Weights of a small GPT-style language model, trained from scratch on English Wikipedia.
Size: 8 layers, width 256, 4 heads of 64 (1 for keys and values), MLP 1024 squared ReLU, vocabulary 8192.
Training: 222M tokens, 5770 steps.
Each number is 128 + 24 x the weight over its row's rms, rounded and kept within 0 to 255. Layers, rows and columns count from 0. Numbers have three digits each. The size before them is the row's rms in percent of the matrix's.

# layer 4 attention key, 64x256, rms 0.0677, rows 56-58, columns 0-255
106:166116068129086126161065152128129153130126149123130069136157084147128142138121147066117125109114128103146155095102143160130135093083151112148107110128113145106126139156119122154100123120128110124107118121106101188166133134108099123125154086130077101148149124119141164119146099106147118127167121131145086105143137114109135074118120162134130118132136171124132098112109122168140137152145139115128151127106139122127142135149108134130143137193146132147093098121129112161132146167095113206124126135092162135123157128083143119096144119156078165096123123101137131126130121159089101124107099105143151150177131118136151112119109122086091120133153166102146160108161115156142151117119143103124084115127145100082123156133140107142068157138130131136106145147112112114112116188144119
096:128142151084134135173110153182136096136143120122119161113063128147105127122097158123135118088109102134138140131150155151103130174143138140149091166133131107131154119143142101145145126123115123110137149182089116126134181112099120163161111112100142078087101122092139148131132147130147133163106096136151148124130143111134173125142047128137136145116113199122112121153137140113108139126130124157100136168116092132122069085131152092132131101143076129102136134132101110080117100098110136131156140103162154134137091150120124117139150111137096145146173113141191095145096163107095119126132190175140131158104104147132124132142171139120158110113129129168161118105137158127124148107152149102133109116109095138144140148103081107133141127132117102112139114129157111156113161150142120
105:117118127095144124134143139110160098125129118106139100078147134098139111149104185164197134114109143129147186125170129178094114099079130126123180137106094141111132108160122100125126118095106170113151147124135181154140110108132122139132115100101174124144119119126142123163127106127103129097151100067137093157142148128092075132126109149153175144154138118130102107116110173132138152137155109114152069098129108101115113128186136134103109160126115129116121064140142138157084161136145151138117134106168131156127136124096109119134084138107135100126096136140102170083120134137138120130124121109123145161123096140128125155136156115139120093175115127121124147105162149150127098131168152083133112135135134114129145163115128142091128137143081141113079183100135125133132084139128142
# layer 4 attention query, 256x256, rms 0.0724, rows 57-58,121-122,185-186,249-250, columns 0-255
100:149128129069140144141134137144143123129090142136093138107098132097085121108121148116127072122104119135122125113152112139119140105156125120145145133120116123137144158118121119144110116127131129107102128175127091125121144102133096164160136124119142131105134098124098082131087155117176121138076099162143115134121175098132145149150097097169147141085097167129118142126169114107139142128161128108118157153121118114097116106125128162139183106139078087132121117127120135119126146055128100133143103115098138164134093108173175125121143111132108118161184132123160133152121183128109118093146127137132128158127097134117115155142172127128154070097177120126137103130158133151108146146086151095136116139139098140149141186074058061153154110125135101103127113122138141123112146140144114
110:116168120131146093133125129153160130110130122111150118109077107109164117154073178179178116129129111116114157142146136148119151114082080138144166130137102130123113086143119094106133113094129130105119153090148210137121123140154126129155137124126161117139105130119095137116171107125108122111137079115118135163138137105105098118065104160105140119135154118106143084083116135149140151132132122078105091111137099142124087149158123143132096158119123186122125074149143144120114129102101147105143131135178151119140134116111094092160113129126132077136093139117094088090131126137129101132154123115129129176154118130093138119137162119126096114142102108138109144125165146154115133174145130103125088137141176111140115102142150097086149157125118146138085145107154138169138090142160141
092:113138146155108084117178113126124121150112151138108139148130128132117124093155163037105167119090122122138147107122166125175140106136151094099104117120112141133135157145115163095159154147155091176139149093120051128135135114159165148110155122124158115138125142152144117133102173106130108102133173151100105098115086136129094117149094122138125092120144078160122141134141170172136145102105149134172133119107105158142152152138106142075109146109119131142154122125094116152128100133124130111148131138101162154141114130172155161150107089156141158101150131107167095134154168155131126140161101168145149133079137127144123125165130146104132139142120124100170119099140144127170155175120133116118133160109112118123125136104166155145125086148106144105109093084103135131131122132110118
085:120136089133119191119113109182138133133138129106144120117122111113125097138123086143175132148153109114156157120107133121123133113104148166131119156134149149136092082155114148138155132180108129111077097139160128117123135145157149114110107118152130110125149103136108145152112119140118103107112108140106160142134112157131075135102117141122128155134139110117138143100159086114130099172101129106071147115118151122073132134136164147122126146161148123111171138115130118115140162123168134152149140139121134118139135154141105144118145111128173131102097122096100163089096128124100102159069149089096118126210092097105155088148115120150132108130126120141074101118165138119081107101121129159087130135114128131123081133110083129131191189121121109158152178154124117145110128161144109
118:126114161086160110109175133171133108121113155116111141105131151125105131122124116104098114148123137162116140100091158118161117147121146139143131093124106119158164147161126139139117130101105100100131125158121092117151172105145102136120138135126153127101100156110165131121109168130174091141104117145125143165116133109132112125173061133139124131119130089171128128133128148136141169153103127123162146197109115134130117126091113118119139113131097097124116114159073105160121113104130149110136112131111148137121134126188163103135171083106099150119136155134160085137145189108123165117134097174182146121061148132169105148149166147097164131094109138100155120086164128093125134160108116164124125153109083156132158150094136156135122132128140137082118108120122161134124161142134104
095:113159162129115100130194141134101152094117119094142102118123105108109114156101108165154126113140107136140079173103108131151130139129092153165160120125155149135108100079121119142100057110121129104100108128179135132121132120142169141137133136164139115142088171138103142158156158120079062112139072177158128141163142127178082139103126158078165105097109128120117144117156109146132155137136126118136101097167125116088106111137147126109119124073131143128154102152142161164135107145118115099158153113167115130126091132136106101150132118131134110131125128121109092108099156152111099136135134107130131145157113128075149132092134121178091158170081124141114133137115142148147125135100121119124121161160134130103143085113124111135140150133099141126111171098142106167142139120128161
090:163147131140167128114152105159138143140132163146120084097132140140116132135126107114122158113108106133106108070107125074150145095112123134118125103135114157129131145169089126134144144087115102128109122149129055128106148132153105131148148179131116094109125097107141122100104140132139116098124140125115143114105120114152160104159103117153116122067098111091118192187115148125139114129136119126166147135162107111127116109093128118081143112138120113134144143131139123096110120136139146110101100164096123181130128116137138123122093106144108134129198113122158059151183156134169147144129115152150135126094116149126120126106108151094179088117077113123149121171161109104107159106104139097148125116179087167138166167122176128123137120127128107156113140102163127124160125096127112
081:186105078152097127127068154168120131105114117114118132179109131139102122121100084126133146149124186147121149121130116114143119210132122166115109138123155129132145123160091133139158126163139132114069131112142170121116123177157174178119103118150133133127075134144162148157145143130128110113170145108107154090178130115140113102081102114127138191114133108120152146115119122077143090113079099139104149134127151165124091128136134145148121136123171122128140104120104111121151144148117125174127123134052118117156127115102146152102142127139157146135159111127103130101123123115092139133115191109123153112126131157141135133126111108127115138113152148137156104131123140111140123086124120151122145137117119106126074134117114136133166135114174115136126102094164081084095106146124132